Weights of a small transformer language model.
Size: width 384, MLP 2304 squared ReLU, vocabulary 8192, 59.4M parameters.
Each number is 500 + 25 x the weight over its row's rms, rounded and kept within 0 to 999. Layers, rows and columns count from 0. Numbers have three digits each. The size before them is the row's rms in percent of the matrix's.

# layer 7 MLP down (transposed), 2304x384, rms 0.127, rows 1642-1748, columns 0-63
105:518487557526519499480518530510498475464489538495485459569465499472500488509489543487497499484505509488513519540459538483487438544516533475503502499538502498479520503511488517462503504482510518
088:531528524492518510509466530524506508474537524475502511493485503469516467493523489519466506465513519507491503493520482496457480467469491545483491504516494506509540533534538491519553527470560463
099:494550518506507497481523475438467495529486558540529524511518495499535512504484490470454508517461465527467471477541507525473459507497478532497527468497553475476486495527484525479480467535488498
091:528490519494536500486536508539480531517534481516497502510541507523527469485489480542495465538506536498476430474451504524488516499562489498489488485521513468467526518469563535513508488462523548
108:472433454490473521499553532495470512513487499498507508501497516475477494485481480525525490513475477502496484509513514493498489500490474477502509506488496520483522485516504463505515527476497461
091:512487466481471465475514532525505556485503477489513545523478511531476506484504471490528466561526505496505506500516501482537504490508501479472491496495482519465489536526519524496502510486535525
097:502519513489481490494514561474524520503484522479499485478502484486495495498505459517494489485532508493512528509481473466556535489525481457509542483507519510535494502503511559496510492500487473
103:517480512492560495503517506486507519461498495536494434505512480456474492487544476502509550437506508507491505533495486497514500518497524473462532480454531466555481543497476488510494508463517488
092:534480490496509501526502493481487478453489509544527443491510509527507515504489511505503507520524494502521465486490467506471488487462510514501512508512494499493503517495513540432507508507492496
106:497475508531496454475492527499484509499540523523500445478526450536458565504542487489479494513507485498513519497509515489550498513497492479541547483482506485488507473476539452486486502514493540
107:516535482492489496486498514547495464488487474468527472522440469497495457532479507549537494447433476484503492515467520496534501510486502543514527476482510464498492504534476520475529531506509476
105:523513510498506536500480506491479495501497498485495527484480518513507518497479511481460522481475489492470461517488513509480501521536481500526520516518517510518501497443524526517473536499482487
105:468514531478467515465463523520545479514462486522540489467473527531479487508531492474505529520496519500541477501454519526493526486516530514478511510505469490501531503549513493527507542484495492
089:489471469476475510513504496467509506557507515514535573507527472494503539495479488468517462485517466511515542533494510485490497508491472469507560491480566502520500462469505458471548480492499478
111:493500527481492521518532531453537497499479508549487536473516488507493490478502526491507530482555521500490492485544502496502479461486490497483517556506465478509547486502474542486506516477520445
111:501505468501514493495456456517465476501509475493532518457495537501455468507489509475487542472527512476515438509479513479536530504497490526512498494478526452471504490517541504505507500520484492
105:469496447537546499503491473535501519512518486541491479493460549460499508492512452493474512535500524485505491527457465506514526504483458497526482470516510495517531479521486522469540508450502540
096:497518481467537517524526492510499501401501504491539503453505531492470517506466504434502516499486509475519489454510468523504437487523496522458509477500484510488519555526537469505533501500528481
099:454488466524490535505514522500532478480455470484509465474444557532492527508501503498500568532537532507495532546496512489534554502514503490509496466538468478534487527523535498532480482503446475
108:520470518498529471522481490528520526509491484507500549489525469481567441534469515487499581467473514507478518525522485511500469513519552551471500469535487519505542552460527493492503460490483530
096:519504530518495459524507469505484531498513492507494536479529512493489507487470535473505501505449482502477511454497505498540514514476461486535495503509523486485513478531472491492556523487475540
100:466535511460478469520514505477498536501517495477486513504497511535521464505489490489518504546476493541517535501524519517527508488466452516536487475494557533503512515509490531495477485566496511
100:525494511454537509523484480488510464490506448472483503511521538471480549536458473527536481486487522457537481489493492545528453493504516480501516495550430507515476513517488496493500517478547496
106:466506513523525486462504470509468447514509546490490468497533506506527492496502483531508465505523531529498526497472473508503498485488508516484484492554523511528539502522483524463526495495500516
096:512501508546508526543483491477496525473522490527481472516526510494526454470502511485484564479507524501488473522512516464484483496531514480468488495471517528491455483494490466496516501546537500
094:487539495486468510484504529494463493464545487503493499474520489551524500489480463513543538451541485468528496503489504493546482522509479495505491521545510471515452501542488528525490495492458569
096:508425536527518518496502501474529493514496514502481449484511517511508515490502498526499491463481506499494493496500544509524471529514487490504471498524504498499535543524544488495523516533498518
106:513516520482513481515507480484513537500526449465486527478483467475454517538511516515487513478504496509502536484500489490543482483493526516509485450545515506546487507495480474534487503521488475
101:505497514518510510495471518491510485534560498518507476458487505485497523550483506472505517495474525531507508518504510472495533489537493489477507489531542508494522507507521479537556468498515530
107:501555476481528474463507466451490535521492490481506551499491482521494498513510499471500474483506529493479528477468552482442477522497478525488483488431497467503499545473473489525487501532483514
101:530499512499517522468530477501518482511513502503470534507499491516466507531518517505480509451521504533488517533510490499531446484543446509509461545514465508451531501514569485512532499499511511
099:540455527498531514521548492488484552526530467504517511516496486465458500491513465499521459506516473495485504487516497502526521509480552511491518541504505467515480508499498496446508494489504468
099:520457499501545473463502505505528470491510517519490515503510501518492449467497466503435517503483556488483526530461495447516506505506487516485509471481494473518558489463512514506513468565499497
103:459480493518498502519507467527529479502490475483477467470491532541494478494490486541511499513498459477483484502504459485488449504531481491501481507537512521496483482529526518476505507496497461
096:455523509494505505528463485467550505521506519494526506504506515515512494513523529461470463502449520497549454526555499501475497459496514503518503531526568517507502483513493523482512504499537527
107:500532527498503501514475470488510519476476507483513495499452521483494441474558470508487499492505498503498461506470499478512529504516493484537500502507486491494509500518478498504502475513481482
106:516502484478449478491519525482495505494476544521495480457452477530461507517506536478468498477486515504506528446473500498552490524485542527520503463456476496501443505485513537456505479514484477
108:470497459456516519515477508488473449563472510499505526467509487491498490502507452485504480527505530525496511504531513574518549503504500478502489502476520519487476501447526527459486530497506493
105:541499547494501470451513452537539450508490535512475470508522475557452491498508511544495497470480522497501506482485517477484481525502464518507480511475482511492483506498511500501531540505493528
096:507450512524530503487469514515443510472530508464469515495471509492458477473482491477532526487471465456497467504497470494476557481479448525511517508489510514510476501488536495481510506464536445
100:520563465525484441489511499501433502467515500459468473497529540480540523518467504498515526464485480503491495542481482526542490503530516506496515502504485459501483507488465495526507489468473511
098:458561514513464463497520486482481484498492518514462509514502494492450475493490469483515492489526488475479476519480509533502567490516486565508469493460489544478507518489486489563498513494510514
106:478505507502504525443476545507471511473484503480529499456456459480487495486463487489511522498470534462510509462470476484482477481514496494518512529523489566492467500488516502522492458486479524
084:532500526503532521516480464485496504508541498510482489514521432515520518502535519509495486496504458546520529486511519500524496503477489503486510511558459531462538518483473470558480482462476480
098:492503457521514472497507592496577497476548517488456554493484437485478456510557487505472456471467480488496429510563491504519483492519538492490509514482498495516434500485472538460461490503503489
082:534482508490551544484483503499518493520466514496464472506483486558585527494499542485505529496494426516453493471479453523488505478523467522438504540562487467527509511507519513469503494484532512
104:492523457474494480509527508509500514506538551525537524502548556464460514495490496539501488543508508495514474480518527474486510496488485475510478460538479489501529494512514529482535470528494522
103:497500517505517546501466470511510479479487482505546524534541503528520528475533470548517497551536488517533537478524509498492469513515520496521520510476491499492541479483545531512522477479470517
098:534480501472488483527494524524506514459503500474496511502486447507548453478507479452502488530495510577515504450533476494495534501497491496483516496452512465542498445524475465501480522490518453
104:547481517536503540493532482435500554520535509492493489503498533500462491477509477562466454487468516511489502505510509493525516510471481529489490495479503494509550545475479500468497513490497526
101:543434530551484521461525550534510509520504522544430526531490509527443499529564533405519515476524467522483483450541529505478501461495473538516520449537456512483490475526509506507501511523461511
089:474507528475490497482517481467480479469462514491512532505483487480486513519547469504482552507542447508513516477538493507508481521562497554510499497502525500523458523508494521539484523519527496
111:476493488476537531495528498482502541507521517483522481525518495505510504453459453500516496462507485516543451524551534494492534514507486521460495473453515504508529492459505458517473513476484509
107:504497524540515500483457557523500474457479475507488497497503532508495511488536467487485506466443503504555517511503525524486464454534522512500501491494481478515475528507524510487533480495515498
094:490505476461520503516451480517495483509469445474465454472507520450503483501512499526467495454498483506506492475474502469510494459503518479466490464459514498543524502495484468511513511494474516
098:520487472539505500519416405478459513476505459501480508476507545494511489499527519492491525509450488475501478482471458537542516511514512497525516506500516491468474547494498535516484502494511500
084:499456507456519510497510467517504533474485474519543531524590494502526474485492467520489484504502487490507483561542482484456509488494478491518502478472522479507499453492490483506525455515475494
104:496518511465554479518509489505516551533525502477492488473524482519512538494515492507461497486479479501538506533460544534519528447554543488554516477463497515534501522516511455503512489464471533
091:518569476498485521493536541517490556538548551495441522521520461486500473457484485505499482503507495511487506522502505492481531457470500437460495508484487521507524471536503490492464462498504498
082:483506491497485470482482538501528459476476470489473450485474513514551502502452483491499490470506478518439525497496514493496527505526474529510488472502477474467510538533526497468494500485445485
106:488446532520499497472471506524504489522478537542485501518494495495476473493447505497504485510523453503517541494496500488518522500472484434485491467511498503467524477491496511481458509529511501
099:527494438517520470505496513494458516528504531479477512523497517493536548464496519534532490529468521501534534489511505490490497488519501472477461506482526502525442501515417513478502503502497497
107:521470524495481515446503510481477491488519488473464507536502512500517538440515492468500523473502489510521482492484517467504453511506506538464480481503456516496460497499504502494504448493483525
076:499510487487541437470515492497484524531495517507531496508520499499517499462500500497505527497493460531473495472526520468522507521481473511496480490540472489478477526557492523515449473520557503
095:541533555501489439535520487477471517516524504474507536508493467515489506470490504446517491476482508525538523476490507478498500474528472527512488509503488492439498517458444508510510498506472521
108:488486494508502506546526456547498455511476486486488497441493489565558492477487518511485481484531454498459527519489524463463518499513513538512496510546517524477530517498499515468498498497508466
104:541536505454481456553534482477475485483564496501512499493503521479494460543428509505495512475547509469497489514443477490479482492491495501503473502479493507487486514441520486475514499476518500
094:512489485489520504484511515509524531537542486466459530493496467456554518531479487464479517509484494507455477483500524472500511500513453525485472488510501488531529472512506490484512510484509481
112:482508496526499523532525530469547504541495512469495491502493459502537527486515504492476497495526527512483490476523475526500492562534519506510540469520475499471560495518450507495469518461471474
107:442507502493487455449494524530471548479520525482462478524558514484501524408493507509509514508473521504486521479516490482509472526509494510519521523512513470472532523492536483452483503547521544
102:478460484494495499462473550541515475504469519544452494465479476532462500503514509527434511511530533525529515498546523529479520474512531503530477519503468513507534516495483514487493472472511474
111:521530512492496489474481504524482525502460514477530523484505483488503551531507446508490486508501539468486474507487504529498505489499508494486473512490518492506535528543465522497516485519494503
101:501548511501505542461497510504467531543469477547475471493494496483478511534484508552490499487496516530503536508486457499528469492490540501494483516531483500463497454528495498484525516476526502
100:481468482524478473484479483529515490480483507541526526460504499490511479460479549489472535498519525536482512501513493490510524512540541516515452449542534529504506506469424523523516508530500542
113:497511483524516472515512497497512529515483502518515500514521484505495536470520496507479539528524501541473504508507491459477536494441521500484502493482473490466546505462497533517550531540464472
086:477562503511506514507496488565480522470516469502539489523506506511472464547462526494545501498460519475494532515454537533520458528516527499533532511494492509506526480479467484465479510523475507
112:541502524481444454507546491486541510503537491525532527496477513503534513507508459510478551527478543539491528494437467513512471458484490426497476510514487505489539521530501507477520553522473522
099:504485480506446549495539445428511520491486467433471503513507474445492471531474497466489490524502480458498545450526532496466517500525504475509523518526522547506526501483549463484491471538515510
107:526537471496511486530520511526498514531483489459488486494527505465479489456444495530539471481461485536494498486512490451522525504478467473467493465502508495448549487547473477531542493485490542
108:474518498519503493477519489475474479533538483518509510486454490464496488523492464485575534470507469510496498492532520529504521488511436498502527481510470492517514502480528506514520489534510491
100:521520477517499469491510463494481503456508528477475561497520476531483514504485515485524472517511469504546507490522542459485471459458514506560532508535490479493494478450507517493531518498494498
092:497550489459492490521497504480522529525479479490525505525462503577394537496469492463481478516537498514535523467516537537512540472467494484502524534483540487494516517438515471510525522511525516
098:484480525465476488516495485493466517534475470484515538489495508490505506499545484478528510512504513461505453491498542542495469491500504527477508502506515484492520506493519496516469524452541524
104:513496496480518539446473483532537476499461468458487465483496529507555509498497478511485481459512519501500496506548519464515477541538517503509520465480539505518504452519544467503516519505492475
102:538527538499511516527511484469511464502530493470509513519483490504531526469506468479505521502511519485471453510526467502498503533522473525470472470549555508510486521490488522461506512501485485
093:465524495514492470503479487560505513527469460472547474462506499509493502520481494442525505481482488482468502509496470525543508496517484502484508500512498517499462501533529495481517500492477504
094:513473456544502531499496547547498516488559461493501479513514529487460534512519478544510519524486455500498523462544515496493465506519567447552477512475467482489482526518464439483496492471518494
102:522510488493496460497498547533482484440553487494459546513482477503518560517475531485455508516446530494533531450505526528540504503527501518483484481464523495514525501512522501497561485522507478
095:564519493485479456475523498538509480491495571472481469534529493502493512494483467520458446482506548527489497497471488521468504505491455485473509511523460504490463501454474514486487525506499543
098:506525482480518511533515491501514473541502499502505517518459476537640487480502532514500526482510447509464513501522538506494504525494477505526497522448495476534478539508493498508487502534512465
095:505494502542490499521470484548571530441499477508509488513497508548451495527524507483496501521521484484552528498542520526509480499537503435504460516481492551521504497476500506526506503491504502
100:467468523481520501499486473501527524520456497491463485475547484436500493512529484503491485507475453538527465484516513503508506548491548499462439493478487525504460506544540486446514465491518449
100:515506463509510503496440518518480466465529498497478473500492512446550484453471529490526487487436515510546472506500493510486531513491518508491535533452484509505507530501536484504514522485513488
102:482534518437542485516543478498508477476496485485469518452493489489462517496502503505465494487496457492481528475458513559454523472501492508512468546507535482475502522484508469491486494483502497
106:495530515493512500522526508439485504464459472532500468506541471521529522489490456497512461491530516492478515465495501507505507528550478466518502489491502469524491528525493523542473532510485518
107:498464480477508505478500514549474527499508501521448480483502504523561533485510505497518485518481525503508451503496457524501463495492512484502509534492529511518543470485494540497503464502480483
083:518496465487489529477500513505508519519480513513530502469463529518451504473476509457518495515534538491514491474533507545546504528459493550528488489472495492467499475471538485516494462539473512
100:466479505483503517482485541537497536491495505477508494520474552493462495469474534519472444506519481511530496488505488512460498519482536512512518509490530503515518514453510514522520535469504471
100:502477503530487506518493477436483527506442510463511485489502518492470504450520501490498474480487535482483530573533505534479509523488513507477515513452515475470522481459483494478522494484521438
099:507495517478521475520528484516502506526487470469494486484511534516483469471512508497521498493447507495488489486468514497501487458491508554528476513497494472479468497508505538499481503479485462
100:483493429505520500475454498472487501469524518525523504503491495473487485513471477522514480510493479548504490450521509492526488499501479475479519507500520495525489514515473471551512475436514498
086:536542516476516518547459509495494508496496445462487511481513523491540506488541485499475504523527510472511505492467507525495487516526531480469501493524493506554451508514502533502538519486504517
093:533512457489476466493449536560508481501503482477479504517556484474523522510492528524490509443501526495451525537490480503510485505482551491505448498513466493494458483524514498503520514515432447
098:484494504454486519501554494477523483495480556499454437503488494460500534513528478489484429486490502487502502489503446497520524519499463477464481509512500504524451510516518478530496474514530524
109:541493525518497477495486462533468492518511525548527518536463467482530522455478468507502493472480493491487484524516508513508517506486506494471471502476535475508488475494509423482512481492506503
106:493521496529480523472471485482524510514496483508478467550465491536490507497491479448481480515500494507461491517439483512500526486477507496470434522504476517456478476487482522487524510477526459
087:485488485482495513517469525509547518508472479504522473525520489495511492498497483503510483507501482512473541516500495456517472557467509474452491515480529521514490515435476487504490503494502468
# layer 7 MLP up, 2304x384, rms 0.0673, rows 1643-1749, columns 0-63
097:515489495496525506502487507544492473458488517484503565454509504484532508480514484483499494495561462456487531540548514502485481512521518534506550476502504491514502447505502488511460518510496516
095:472492558471508511501482502538468543492530506486465454538530496496557478503472478490492523511506501485497478454504521458504507524490497506488502501496505516454533524523500506482489516477520514
091:458490515479480502512550490500516504460509460499522495515499536490544517486490471496522528512496520502497489498508487521455522533481470446477498506496491499510493473471506491471527517535495485
107:513509500501535503498540485516465534462533502499496501534511489527468468517535488464535514485546539495504446501473488457494449524469493465489521482519482500502509481509469507467496511481480509
090:468524487507533487497479548455527506506482461534531494483495465514513470483500504498513546476507507489523478526519491485552466495488515528483498485473518499495440485504507415489508497522484496
098:487518491477493520541498510499532511524530495466502515478452439508551507519492500510494504511485487484550531520505511504498502493527497469500555489499520460507484445498504523509505527507532499
098:481489480527473499489471501510526479529492561492512483538498450469532492517499525467504414511521481474447465495548471507546474509474488521538501489483494518441501510474512472496520419492467537
092:513522489498473508488486502511555487517504512523543538476501505533498526472491500508534528514536501495535489512497491525468483528518536483550508482491497476494533496526497486476540501506528460
109:541483526496500480547520468491512509460482508497462484477542494514411463507523489474493491467505471483507512503523506548462523516500465526488513551437470506486492521506487462493459513527478517
109:515511508506538489508542500493486501498475500464499531466449459513513505481454489512494462484543495517482488489458499513510502505533513512511491506501506537491564523492498478489491536452499460
103:494481515515466523536503520492519483541490492490502472506547521514483495498530525478487462583482484506514454475511477517524453487467512506500500482472467529483500534501488499469504502465513474
107:488511495500498514545534493486454507495491462498519526518524537479492517489557464545489534552488492480489484509500529459550513497463550512494468513505503519517495527505507475477499502477500545
081:511520503484492481499500506512512491462544506479508526477500476467496478517534525494446515512495492507493479493562508467481487525536486494474537502477468500460483529553493433540536487479491535
111:507467525494507489565552514493531533484515521508508507493556492537459520509494509478519477476495497509502472533492484505483504478493434531451507485463526461527464535487522491518507469493481487
115:494541512474485554502492453500509455504468501464465582479500484497456534502518527528547513475474439526473464499487506486495521474475526477497522499513541549483498505468460534494515448464485451
107:497467526512510500511492501531495462518490516450523494498494522435529523463472545508499473497468508474554469482482489533501486513535507496497523525503508537518481443489489507502463539489460505
104:479506445526469486494443485478438453429537512511497496483488504494486512504492508468461526519509508516487507514541455509504522496492498469501507531511516508490518493527492517561528489514521509
102:513501499511526504538542493524494516474484495505504504515459505517563467497497498473480486515519528512492455494476517469471423550452515475486492458550499459508529481510515491489507507457488522
106:492495473540472472559479533508524495503500510477471469512468524493512506570543504504525508494492483435501490465513514460503499516507495505458514535511502484560524467522498529513528474518538469
098:520484482469445512477503471484524526509444507424534487481505477492522506470513467503497519530531528490523494563482478518508470443497496522499501523489523522513526510496497469526530474478523491
096:492444500497478502516482523496498534500465489520523464501480504491474532526536505479498536520523469538478496534555496530466522471502543466486523489507517520477522480481507487480478469519483517
099:530539490501500494460491479525450488448556484485512525492500511484527509506482494484457541493520491498541519510492519493467506510471478492459509460522484478486511504467516441483522473567495539
109:540469510490503502501524471544523484466545482511468499526495471530493519512488496446596482467489542495493479490522479515469514487473470503472504498521474476507454481453502455493466478494470502
102:511505457487498518526507523475484466520503493509519508486536481486524514563486475505479496497481484481503520527562465537500494534535524460466531470499523487537504524506476474507530515480495483
091:496507498489504475507481483461485528524497524510514507459501498529512500480447477562501492487486499486525477491460512479503450511498499488539530490474524471535527489508450476570483483463478537
095:483469486513498461506553470506551464504479506493545494486477516542500565498485493502506496495545576449506510503502490494479484510515500484513500515427522493528478532526480499505515535501497549
110:483506521499500476509488483537488505462476486517511520455531533476501487563517499437517518488497491523530497519494520495536519524460456494490513476476491477491574505522513498498500488444481498
107:512509486504493497512494483510523488510499504493507548509485501482502504515481472517499441495492518522545515537528495506506448500558468508484506535491503500477475461486510459459477502494521483
104:487485473491498551524480496477535515523510493530492495473477428502476558484557445476522508490483519503446491559498545502472533478481546463538514479419496470503505498543496500434512490471549528
097:537503521488528490514460476481518503462540507466496485514491543484455534475511587529494482466523490553500467477530512509521522489462500455488462507513489447491484510477503514462504494494546495
097:488464506492501538530504506480510488500460484529526476505486481498482500520498538505503488469516529522510521472510452533509486513441497490507457466518493516498477516466469470474504474510501531
097:527491441514494489487526518520554429471480503470464502497534471473488520479516483433482515499486542467471497509516478502458500515502506518518501486466496513546526501483486508507475521510476495
108:504539492520455468502516502490509449490502479489542541500498484542537507485473538477483529484464501510497532471510538486508511517431478520497489570520529489503484465495485516459502535508484511
104:503531494504514556514535524542447495504520471523484472472503450477478503550466501500472478525483475522468475491504506466513493501511507507544520488454480489517501534482521499472547490487507498
109:484480466515483479535479483483485499445538499497495485520461490474491574505524519497517514557504512514506476520449487512513435502515493471489476566489508469540473489492496491472504501498478514
106:509484521477496527508484543491469502470529508505526537492497483505506488476503536526517508508503498555475514480488462479490458492506513519500485515504477510517521501491506385490550475502480503
106:514463527471501485501582490490496512490513475509487467496441471504562484508473525500497493523510512515501526467445503484512483476493509473525494477548528455521488493479502483487512522535511508
106:482465509518490512502471493528516451479516524521449508508479498465530475497464509522475495555476490482513512500519525465499492450473510530478484499509530494506483504524488476480523520498486525
091:472483501497499482528546505527525498479521509481509488484481532491448490561501490495521505496456492468584557493506478489469487488489466539506518500504475452444493512501513516494509499558503489
099:541487499492506481534526500442492517515491512492480464481488464471510524492517504468485510446516497506489535500462523458542528464439540502479510474476508524541486508478463528498530486517535497
098:489504489533528455526516488489527503454502481449506526562444496514498490518468473516518459490462536512501452581465499499466495523507484493489514514500509499507538497504491440470487489513489450
103:410509478512481532459506493497532525480475484478456480511446496482530459527511477455485499467473527537505524560485516472502491532524484484508481468511511491478480497462535506530514487501508502
080:512544490512517478549533530575506477491520469548513498513526490497549487497528512507512503493471472480511491572465494437510462482489507495488504526531495503547512513502477486538529529502503516
097:494519510495519499542473506525543524501492504507486542514494505488531497502524485494454522528533509504490517539488493507474486497497471505464508529489436490494462500506488528487458449538481468
084:522489502525502490492481471536520507522527494465542554506519493484499488513502476499469490493505497481499507472502485454568489501487508510503497470490476509536461495503500503465491532540472486
100:533522535506481512495495553458493500549472508488528504503519477508549489485507523518511518488500545519499551502507519491478537482525492463492506496473497511508493457496392520557510502458522550
107:482496469491546507477512498496417497505524468503471496524513418484521513499470462429497530515502494466508504499495515505464507477517483502459462487549503544488475489502508495528505517497511507
103:438473431506469516480514429511534509487485549514484486480500511516486468497472494536592483497483549505475529502509509515468492527525493474461506555492483470514508506503473495504511528509504514
107:526530548517486515482493476482496462501582543470473537475511510517525468489523477517484487499493495521504491471510482524487513500498498539515516533456537513500518516517519476557508503483505476
093:465487507471504502532475496504510461482513537476497496535510502489477496510467451513478481520478500483490490518502497485504463529459501540502486506513488500534500509482495519447508493507510488
092:520530486529502503489508494489472523500526492486478532495495491509510504440442472497468475495481527524490484497550518518531526482460499519501473495503525494476528520470518496490493525530513505
112:476513509516485520458497540507434530515490525516516460492506482432518562520531508494522469509510439508522463506522498454542511525505518491558491471498504464530494447516507495513496555483530473
105:501501505455527548516487495548538487518511470540478474487519488494455540532519479495515544510490495471503494542485492540535516480455499465489513527475475518512479510477493498487477526497513479
090:497535510496507556524491467511473506514527483494515473508520486480507517504478506494430504478520484531503537526506544513535532476501522487527503510472523502460542531509463465524485510507502513
098:482518518494485485509485489483439501486514524477495502544520540546502507536505517550485532492473500457529509460498566487498493524484500507531516507490491503508511507526520513538486493469543489
091:451508507507496504539485512489527501453488502504482512497482528470525536501527507494535510534513545468493546506535499483496518520492487523475494527510504490502548506487512461499487468475500534
106:542526467482478483513491508503545475511529541497496493496493484519467540499472532457497500487528490524499478513487508520502460519508497462516505540470530492473534491522528494481493448473510469
084:483502510531499486541510486493506497486497460495520495474455500403507488555542552486493524527511502458561507530542520491540517504537495515487471475518459488500503517525533502494520574496482478
086:539494477492516556484472515526476507484512524561485515488476508473518550524565465492523478516495524511490466502529531480515487505534526482479506514501496478495435525470493504487510543519504481
109:504497487497474487468501433487493490478479521476500508534522474516509500517494493514502475512520479540528463482533510483475484491523491500562504545451463501540520527505477477497479461506548514
101:493536497511501491542506532539548526516490489466482507459480522483509471494473521494555478484497491475524539504469522516509496522503471527500496503508488512498474495502532507534496504503525495
109:519484412505515478489529484511486514448479520477547486472474495514490487495498517501497502505495535510537457495499515503468531491464522514507565579501470498463509479483517459507480485464508539
085:512477494496491607531470494506510497493494479465454499492499539514505493508504490493452518465500513488494513529477470538482490501528529511509550511441522512539494492446540530495521539513487509
093:470481491484513540501537464462522486485564489513473497487441528480530515564517494496495535499493491532492499469486492527524508530508480501499500524481470464503489517527503506488495539485506465
106:510511499526540496556451512486543481496474520486439504575485537480509516511517522491543517498525481521535487497509496507488495496487475471537504496495515474476513503495533513491524510470487483
103:503462503503483473490464526562474492513480492499508473501455512519474506521490528503532509505552530508501546484499496480451459470489484516485522505509524517494484529492529497528490474511500542
095:497483477502453547509484493526503496500496522486535449488480510479500507495510483531540439555511488510500494481522525518508504465522507515516505463495510490514539491466498519486454509514481486
119:489489512494498484499452509527473511499499489520498500545481507498371497490545440467501528468516480512501502514486489521500520500491521504457519501527455503501506539528525508502544473528519525
105:457493498516507485511532472506509460492495514469464497504528513489489508565480510471513464481473496512489514472520513500497499462450508503520508477442479480494568538490515498501458563521533490
099:542498518495475497487512493518473521514517497505495505478549512505464535528431552495457508498554489549503535485513477487479496499472477497527501494455508545485493463476456476491447500507549488
108:487518515454505479499515485484509457536474522490478491474461500494495500547475485496533520496491550497508455485499506518500495546516511446509486504527475523474517481501504504542498516494520485
098:470494509533501464535517474494528488494513526533507466487487532504503499503486541502468482501488502535514581479459504469509477504505488490523471481455500508497510465511514530554512479535496497
102:513516507544475539537485476501497495539522526490528474499505514504527504527535513507495517489472478536508486508501497530547504503497479467536509469496492493470528503497552522505462472535508515
120:500538507498518555489528490516525500492469499523531464512489475505490527493507472515508516495498469478515510490521523504523510526546520526513488472521482519520485517461493491494485494498498464
090:503465512515522509530512515513522514510477521524521477478491465519485475464503477498450489456525472485492504536516505489476500516530534489513459495523498478491500482463492497538482478493493512
112:510530443491465520488528503507512533566536526514497483504500502508505449509517543506494501510528481511491595510508499537493507488508491502504548447534487509539499478516512493500501476465490560
099:482546502519512455501506513496554530484527483511478515486517537520484536516493530513474514457462510516515544506499514454490488477496477490560480509536491522551484495500497480481488496511492456
113:552501502503492501470537510514514503480478520542519493493535502485501496489471497481512485492513516536522490499474547512483535510491477480495502506452448518481503488454501518518476474490504555
107:512516486511501479524475479489504533524467465511531482487494464471494504511507560492486508498518483508515515450498528561492459488506494511461439494493477499536436473507468486513472498501493499
103:523519519504544507564496504505516509444503464530469557478443510458498526527480487497529539525529480476493481506504515503483516506491496518513525489510496491517497433483534474500499510494511482
095:495497474502485487499492513518481506525519503525528540504514491502513515520546494507477504505483512478500506554488505489491509484511474486506512475527492501502477522515499494497483464506483481
097:485501526507508471486537498436499540455533481527507501480517465479431489518525485465518502480483525531513481479502474489471473539527505499486519512488487477446455501505521462574531490491473493
098:526526464504501529460479522519509541522480501499448511524480465514507499523492550491459501473512496552508481489503483522495554498517518491480493478519504497535484535475526512536498521503461411
113:508488543495509522513510480541483498488498503490494508490524518524495490499488524482512499478531515466482504472505570498483519483438528512523539497504471509481498533519527493522414499520485513
087:483503520553469500512497497460540525462507494431493510513544479541531509483470462533481490507524527493532497532504502486476482540483514500521488485495480495513506492489532486479561483504505464
090:494466480488441473505492519458485494553484523511493457509496469438520499487529511484464431499509472533494512566482484472541479469498560478511487533522479524469522515435522501536525528474511479
102:533430494478515495523515507499520515492507474517532525504494506475506543454509485495482498491515543473489481541509501476495498519477495476528484528543537531531469551466496489420490514520485511
090:505499510505459492544509528552514498501517548481506460575536481538437508461500466532465500474459520489515502473489509472482529498525496490493517487514471457495523525497488498469516528499530539
101:524537412522529482507469498510519514500504523486520468513505518504519539500496487512471501490538519513515444510495532494504515479556517514519521531492447512491515501492513427486517521447552499
090:558505539522499512505517474499491516510498431504484520484490492523489492525508517489504509522493500438493489498506491503418491493492512471498502488533541480554465476587490497483503541507498468
109:528464466522484475519504506519573499488528523480487426492533547558504486557532495499512496469526532480500527525563502504508501545507478484486558499476513508498452502468475484504470514508514502
093:513462474505484560571496492517509501500516547532482489507490496536498533503503476499488503504530478508479587502519505501534510542488538514488488483508471498531516464522497470504523543474495526
106:482548463490495467558500499519485484527521503491504519517493503519491505513511459506465483526467487536467506535505531502477506569504485493507501486547494514463551518495523485531480460472523555
105:494511521471528544517454516470498555486446475507517483484540481477541531592489523488466465512520496491548470469500518502496492531502504502476528512538514517493460507475518509509507519526529467
108:523483522448497496491473457504526502455487485423479521475467500473532478485491498538479507514506500526510489492471479498525480519499498499501491497464519510494490508507502507484523484492507533
078:486457526536527519464491474500469508503511513511496513529496468510512491474506490544487506483527465530531513531513499495524475515552481478502524512515520484526500503529461522521526501491482511
095:532467496488514486461485457425541529511507490483465518513505501500542476557496510534499528491495494463499532467521509486518491518471484493488527496524503482530523526461497484502471498531561474
102:482541495523509482540492474482524508516519492513445486517428489491519488500515568484481451523503477494525528500495537482492515485503499489468509469490502501504521522492524490469490515501545419
100:508477510507473476492504517516511498524502497515483541540525477507472506468519476503506495538491514492516482544518488503478485465513501510543470486558456484516491446500512521475508527524488516
101:493480473528499490512495502562509493451473494521541513454474519539512484501522547489550525502524469479509473501502471518477487497488543540484506500503483522537496488471508474491470539518520480
084:478492501520477495514518478481497485487483519507511532515496515485507490513557506477481550492460511534502509516478478503495501489486477483499522503519500499469547473492476504479460474470539507
091:501517518519481465516478511461499531528487523446555443533517499511525500479488524497507540471521531523482490517502537515472472521534560479499496468512498495487524486518489509527495483473498457
096:486471500506453481483479466488479500526484460529498488486518475463493484500533487501502500439461530541473509477526494491495488475491532522487532470485525518463490498496509506483530522474455458
105:528526481503471500485505518544518505518541498514505493514513521492524511549489493509513465550467552471505487480534496467506447461473482471494524515522458495499492494464535478546482523505514478
100:528435528517492475505478477572478498530461482484481509479528513465514551491544483515510500458529512532500523450526500485500528462526473509474493528528541483470515466506473456522502516558512489
080:476472508526541525536538499424476528499532499502494530525495506493516525490501512536467535478554540510512525475503548528502513498486476475579529502470431512500517470497494544518485495518507472
106:490539463479507497512498522506515551508466504514553497507482490486469470562489550461482482478505527521505479475551493482504485499525448470522486514515529484474504503496526527477495502513473537